From a checkpoint of a small transformer trained on Wikipedia.
Size: 10 layers, MLP 1216 SwiGLU.
Architecture: RMSNorm before each block, rotary positions, tied embeddings, capped logits.
Each number is 500 + 40 x the weight over its row's rms, rounded and kept within 0 to 999. Layers, rows and columns count from 0. Numbers have three digits each. The size before them is the row's rms in percent of the matrix's.

# down: layer 4 MLP down (transposed), 1216x448, rms 0.0281, rows 781-836, columns 416-447
# gate: layer 4 MLP gate, 1216x448, rms 0.0321, rows 782-837, columns 416-447
# up: layer 4 MLP up, 1216x448, rms 0.0302, rows 782-837, columns 416-447
down781 100:424511498513511509517448519514563550479495484491481532534454505515438487469470542486449450499552
gate782 109:578499486551503610527569442427517537494513489554493453448516446486536511548522483551515472573487
up782 108:544513455554510498490483550483501490508481511467493535458524499492502526444492550510538497506562
down782 107:542533499457477540489561533495438489533504483503567507496491536486442557507498459547515571425589
gate783 101:471526503516480476538512534520465566526506393498538492500507512491562489486504455500483513448476
up783 102:492415459523577523481481476451518525445511522479452483581539493590516490536571526508567470490442
down783 097:466428513498498451498541480444493553498466488494545490508513512484556466524455533454465494545502
gate784 099:478466480529508465489465507515490502480393480501448438470487506556527575457495507503504510521468
up784 101:528463480521535556461480559535533528555466542503493462579486467475467516518521535500493541513484
down784 104:529518485490451518480535444543518501498466522444542418522480485437537485550487500532468498503524
gate785 111:485548422492487497609532458486514526480531564505531516563449454462522521510426481508443585499466
up785 109:466514500545515557495472504480485490535483558539506533499418530473446528437549472451508452539448
down785 106:519500474461511509456441483546507512513439503532522482502525505473490513499556516505629574434428
gate786 100:508433416517544502478532528481566456548455449497458488368465499494540514622514548452490555522564
up786 097:538518448546534486399565459482501500485453493446473486487530513467515498577560538540487514536569
down786 098:482539490543460482529444467438502511460571471494493469580483584479387464428503465439544484489536
gate787 106:466461458565503539456508490509534525563420433524571456545509527546553516462559469469501542505423
up787 107:449516537443570395434526508468452547580487520553496407559538482526505495452468462499469559503492
down787 104:518512516512571513535490430428578478513506560498525497462544507445482596533512532506506497469490
gate788 096:481428486523460455464513443511479488462482514490507482499533508394499565497524429451519534576562
up788 097:509511414515498507544497574463589431537519517482490563442469504566510475523478599551454515469465
down788 096:545495542552569522514455521524575463522509554438549540416485544488463475515545506500545586506514
gate789 102:518569422519510472491422489580506562432522540416431489507552431484543497462469510452481544521456
up789 097:491444503505534502493437482552502478437571597435508488598489447458481507561477507501506513496502
down789 094:517498504467544474542430548472499537495512520537584556540481519456523542538525556507539483521537
gate790 102:549467457501509486500463465487467516499497550502537495509569496450516505512506470500426509519528
up790 100:421460451466516530447430494582472493531526560480545518468492565515540551537521574462501405514466
down790 102:451470513522548575536505497464498421505475563564509504435613542503487486522463497421418521499478
gate791 104:467518484442491521552540427470479534536537446546519460455465462579551531474430438522561504542516
up791 106:497437592510517514544466545513485483546456467502495509537477443540502564540520457542511503543514
down791 105:509457541499492507415543459535502491501506563487515562513491494530578491552538495494544413526505
gate792 098:524570429471535457449574486497514539560534519475515465526520516550478546397397490488527464504544
up792 097:500483464491476552533522425516475534457462527484515452514543531460460564559558452449555462509500
down792 101:521425498470508522469471509556507494522446447498493492475457432502562518440531514481521498542550
gate793 106:543514450446540475538575501548404505469503514479523454446486429517529457496530494528493521453505
up793 104:557469555482529525464606488479559566495517558556527546514555512545541538511481491490419491536543
down793 103:454519490506453481508498559533544460511486505517491478478489503478468514514452505484548410592460
gate794 100:515563456533550467448476487476515457462483474370565510506450521514522550513507473503482484511525
up794 099:483495477591536468444496459552474531488553494440517471504563501537531415414514515458462525540477
down794 102:548557510514470467534484467470477437442512473628464503437513438563533449455526522478506518505534
gate795 096:478523531520412544553573487469430470533445533494448521513539568486484516506529482501498517489548
up795 099:516446548401490525480510403579426500531490527493553481477511510520465562479573500507508551471493
down795 103:492485497556496539492530479558489501533569511490507481431487413460526454478536467547608415559519
gate796 098:532467474479502463545546568520497403473534488507537529508501415462564488594469530488384542574552
up796 099:514517506449501482501488485548515509561527470503517455542480442461505488482515496519453514517538
down796 100:476461602493487484522560487470553513498424547527539521570549486563524509489497494431571499530555
gate797 100:456459563505493498501503437464459493479469464427481442492520500482503488429469480506527461550447
up797 101:508547512500486496541470557554494468500496481501490522472501481416443494533521478457517435572513
down797 101:469515447534568523563498513502459531463503401511546497480472499501513428407494513531425519572531
gate798 104:537485561551479504464522461490439526474489544448482516517496461457544519516512505480523480538451
up798 103:504485443474487403532449561491512519547610513538454394539491531566472441551533520493501528495559
down798 102:496469467480456490514505501599506509518529475449553518461547533492586461528474508464548596475578
gate799 101:465472514525489505428480531429464421476520497498529498507446472533568550463426506455487572508455
up799 098:440458574487528519514465474478566432480498527495493442482445544615522515464417481444390525499539
down799 099:532430424513503525462492515558524480471541549473425534500568414502599512505452498465499503486583
gate800 098:482483574455528474458447478449554451554475481469510529478490511504539555523484515487483548500477
up800 100:436526534451491514525494414519428489500443467575523539452451491547525492549476592486545439494470
down800 101:513502459558498477503492543541573558568440500524498492564509493545509537543473497465579459479466
gate801 103:446516571494443471432520503548573436524429532445445445524512506481502440510488466486518469534515
up801 096:514536499489535521524570425553552457506563463512506518563538547549515401444547506402435467543453
down801 090:498469478461532485511495525488490520523493485520526481460452533522442535479509497520460512425519
gate802 100:529503490508525502509479475445469570527529557506419467530528573473498496467509534455487534506471
up802 104:499494464488415548452471465497431536460478496482479488493494494515537434475517422486534372520487
down802 103:479498553503477502487406475569498520472578460554503518466497556501539416483505501415526521522542
gate803 094:526414479546587502434575498458488485540573532541459497549481522488479459482461516516526460509496
up803 092:456526531524509479415477468448484522534546541482535502526557487554461449505437464522535549443551
down803 092:416499556506512502502556437532459509508469526465515484525516558509365562469502551540480509477505
gate804 101:509448481494525455531539481516487511513468457469552546503485483448533543539554473507454474538465
up804 098:533519575515543530516496481480531477559478582489469507495503504516513465429477502450509490499476
down804 100:499463559417541467519538495483529526559455547475507509486512541478543523546537460459458495455463
gate805 098:463518471594451545467476543507503595537509485515479515556454502558498516640499463513474500518517
up805 094:511476540522505484587498441481478496525517554530496466481454476502539432515495469464492535508494
down805 096:553542516498455519539482563544505487459542421516483572534538431581468501513557429425527437509508
gate806 095:546505417556594536519537507368508504563515524534472610491510486576543508554441521493502531542527
up806 097:445498440502474533504452598493538557479530431546465594518484457559452553504434482523506483551508
down806 091:480461494490520500519502582527504533464481527553523507515498521437483485479477532465435519458508
gate807 107:541537513500480449493442500502480467540452517524494569543546414449504473603439436496530555504493
up807 104:522497484530483503519523475506450493464469464417538450590553459545514509479480519544530462456554
down807 107:482455528468511544586503483540482533529553490432474485433476445494609441464497449477435505491584
gate808 096:451441490520491452518483476538498512507433466427522504522454525499494504493508503455515436542429
up808 098:458548519499483557453542539442542485524511443545547484524465479503489482498516428494472457550516
down808 099:501513525600544492487491544516556453498559494496559486447517484486479485432533539478492483521523
gate809 099:536516445516498434553489512473512508484467454460504539517554471536539532524440458535414422452474
up809 099:521507602524387492501486469531438590469511442468473526588555566480532492444424406538504499522527
down809 102:571520450433531474494472551486517481429498458436525489509574395449515524496461531490506432541500
gate810 103:536500490464517483431558467540497470472575469551422395502447433473525539495497512483562451525525
up810 102:509561549474483518492567456544442475446511520443480499523501545488514497517499463476503472452540
down810 100:503520480473560554492489526479504494554486503496505447561410540553421548468501530554423460438474
gate811 103:496430393545499479458434520604450412513484502504489477532457499490528466493402520510520508532486
up811 099:501457514435535498511541479556501470485476549516518457524487490480492529422560495483478547545610
down811 100:501524562489436475504419464476488490534531519524465463526528473511530495501529473491530525481526
gate812 096:517520464531489431501529504473466482484545466491454422548547529533507519522542462506423502509547
up812 094:452501480447504541548539484458503495547497532500495478469436451432519484527515495524513485558550
down812 095:481511451456474528461506449523517462518514422557483505523508453535542469505523488543515527488524
gate813 110:426481509537445538453503481477479509532523452532472541575537462451562503529421418504470583537484
up813 105:514418511495502600578569504438433512540511484497495560528492519525492492474491498474529522407548
down813 103:498522464428539512432464519461448437505440469571491502493510497474467520518548496500457582542457
gate814 100:489496492525500427536538531536527475496486463490470480461446473514503486456468514532530512501482
up814 102:565492482496455484533502520515515480566520498444523533478435498478500497469504524554480557406479
down814 102:523499521546523454500546529520517514502516499544508402551491493534526523459512547471524511459464
gate815 098:443483534436498475466541497502506526518455558552456522546437498458519553477505448496531502487500
up815 098:467483563533583544503500520506538600479502509516544464506513489496537454433588548459579478485447
down815 100:481467519568514522535520478482488473466446514473467468491572520488392526493463543535510487495535
gate816 095:498557493484535435502456477466572486522516420498462471456530473500464494536464524522558481520462
up816 099:486449511470439530486504526460500440509478506454433518550449453490510598488504471502475513459454
down816 099:553521512499523438486486512500536493509497474494522558495445592467347467525520552539527505451508
gate817 103:466482500470488481490545460516548452491479464332470581494550525489519500491499502441442469493486
up817 102:525561493547491505538481538466390427535475518551528556444382569572464503449425508553554536517479
down817 103:563483539517467493519485543401457526603511496502536539488432424500470512457468506555538532503489
gate818 107:546554500464422500524515523493522495506508516457499564520437500570537507490438474479544485504394
up818 104:507516416448516490512528509482461482504505474512537433549508551502515517513498462546539541493542
down818 105:468477519531543478492450503533577527511541471520538428551482544544520501514483525526452527436533
gate819 099:502458466536462468492521441546475468475541519523580426529468440480511549549426445505470432491524
up819 101:469440425465449422419520462555513461521477515457550493476455465480495505483515470582562526481553
down819 097:442500427421539496508607449630464438548486566553461524475476494454410478490488465534479553506523
gate820 094:469544457497486493485486521473482547497539547494486484544543567516474534507561408514552501514518
up820 095:414501570515509479472452463548493533507604488498512478567543539517524491436522562472522478559500
down820 097:521435488424597524508524499469480525552486520487502467490495554537518475560487568587476503539578
gate821 095:477534480441482487443467502486519501531539503505508514521438527534598514465463451558579539521553
up821 094:432454479531509442476437467489527510433505456490501511457486507427469432520536481476462441471507
down821 094:421366523561465478494543535468520482473443593477497527486461483427490524549496498420486476498512
gate822 106:490473500477550436564488554498483459567493472426428538496522490465536517474433435443427539539433
up822 108:498523551483504509518461518502500533483495440551543477484441531475461471461581518514540506471587
down822 102:458435503501476490498504487466456501548526460538576569484435576511484411477529464511527512446601
gate823 098:503479442455572523526480476443487461512547617535468449477433546440559517471521503530478490543482
up823 095:484527519563452515551530477496514491480542487568529545515496511455501473504500468509501577463512
down823 095:453558468494484514523496527463514513480483500483513554527497524578481501543549531476492490556420
gate824 099:459485452486481478532503543540449501480446470557519524448478514484512480478466486527496571564503
up824 105:576454531434505521526501459483571429523523411496538491517460477513494523554573505446499502553459
down824 104:497484491456480477522508492524439489501481425513483551442480399413526537475489533468489490444435
gate825 092:459443478542512501497469477514542497538472501464498456495482423582546472510475529543549413505494
up825 091:490509535472547488507513470511534508554494504549453553540454567454540538530490529454477628468478
down825 094:542532496518489518457569473548496518559526517495459511486444470532570466490432540497537585487501
gate826 102:488486432519452478487500468546538532549477549487481533445478509559553489561525502518498518568549
up826 101:477538500492466498466473508467511516482536539532445472565547548523510522500458551534518522553562
down826 105:424526471584515465455522511493534414504554514505455489513535598478533523506451533525500555503537
gate827 102:464424554547523507588515445548512449477489533503469484504501568486511518490509525535527540501512
up827 102:491469485550508510488552492494447428540523411502506507507473517424513530504510517468505568520440
down827 103:543517521506510433586538494492483532474497503523477499411540484436549439490501519566526480473455
gate828 090:497511421490466463474550514505495532538499493510508499411463497566578526558527510555435459535471
up828 089:516554392534523520495519541438446514482501512515455472406513475556490551550494515570467449548564
down828 091:542570572467573481515486487397510587470564487491496441508522566460448484549507508478492497526542
gate829 099:525431460578480495586528548529489413536499429498590540492423501453505582546478535506496465497544
up829 100:395442533557485472464491527450537557477579566539405496499530478528501465549455505454491474511447
down829 102:497495499482455493464554425493576497502522504449520500457428565486489493469439525549528522523518
gate830 091:448461525470471493474475471469470442548572514523428467573551402529491526518508494519442428474471
up830 094:490558595551536514538425529474439482531501457475455570574418491506481544518550526553540512509455
down830 096:561473451573463498460469500497478470449496566512503457438401524464517495455508398487546456559513
gate831 107:425468400485523506565497445519451562485494541518431511516394484572571505491465597463489501514468
up831 105:523480486523456565521409553518408531532563533534525522512502420603481544532452552499478467507509
down831 102:535516592585585528458537547497486517532507471526490527488491536516559488478527462542467505552456
gate832 097:551495518452464458496494433444519523508494537490446528586572492411486502536479512561545510547489
up832 102:434528559472518483442536506540495467479459529465440532568546529459465516533583474533469460491491
down832 102:437506523476458479458584435498502475496516529549422501397529474501472459497513467442513504540493
gate833 101:462453527589540500598501478441440530528479535469465503470520483539459543467479471472486464549476
up833 098:517492603442501460510462572532501527542382560534462510581490485503531549413536542530511553496508
down833 100:487487546467468534563535540448431510539500478413519512550492461500471459517492479412399527513495
gate834 099:449533429466478482478517472481496447559482598487421477505488462506503509477475458508494499504535
up834 093:504520424518501462483549496463464533465476550548483459471479491527452510414467427441573536496528
down834 094:546522520530476489507504502522510537507512569558515470468524480497421543495450464596558476490550
gate835 101:484493510570514497531490432420487492521502565501477508522592591468563544527452500465507545490447
up835 101:485486511495535429511561431554435512520482509439547518504453436487519488482484442502436520448484
down835 101:433447516538481474486526419514481500542468535479506484445438435441457466532438464514539485542468
gate836 094:516509485453501478549484413500489440565528463523512484538502555494573468545469504467488508518552
up836 086:447497434471508536457472549489543534491490536448544531467555485560520505446523542484466534454469
down836 087:463491480520486529497453427506491529531557474534551555539515526549463494545512506436480503460496
gate837 093:559540503448544508498527503531445483510524458461502517558472498550486541500518485527535443548410
up837 093:512463546483572464486534466559494525425581586460565492518517509435556509442442529527497519453509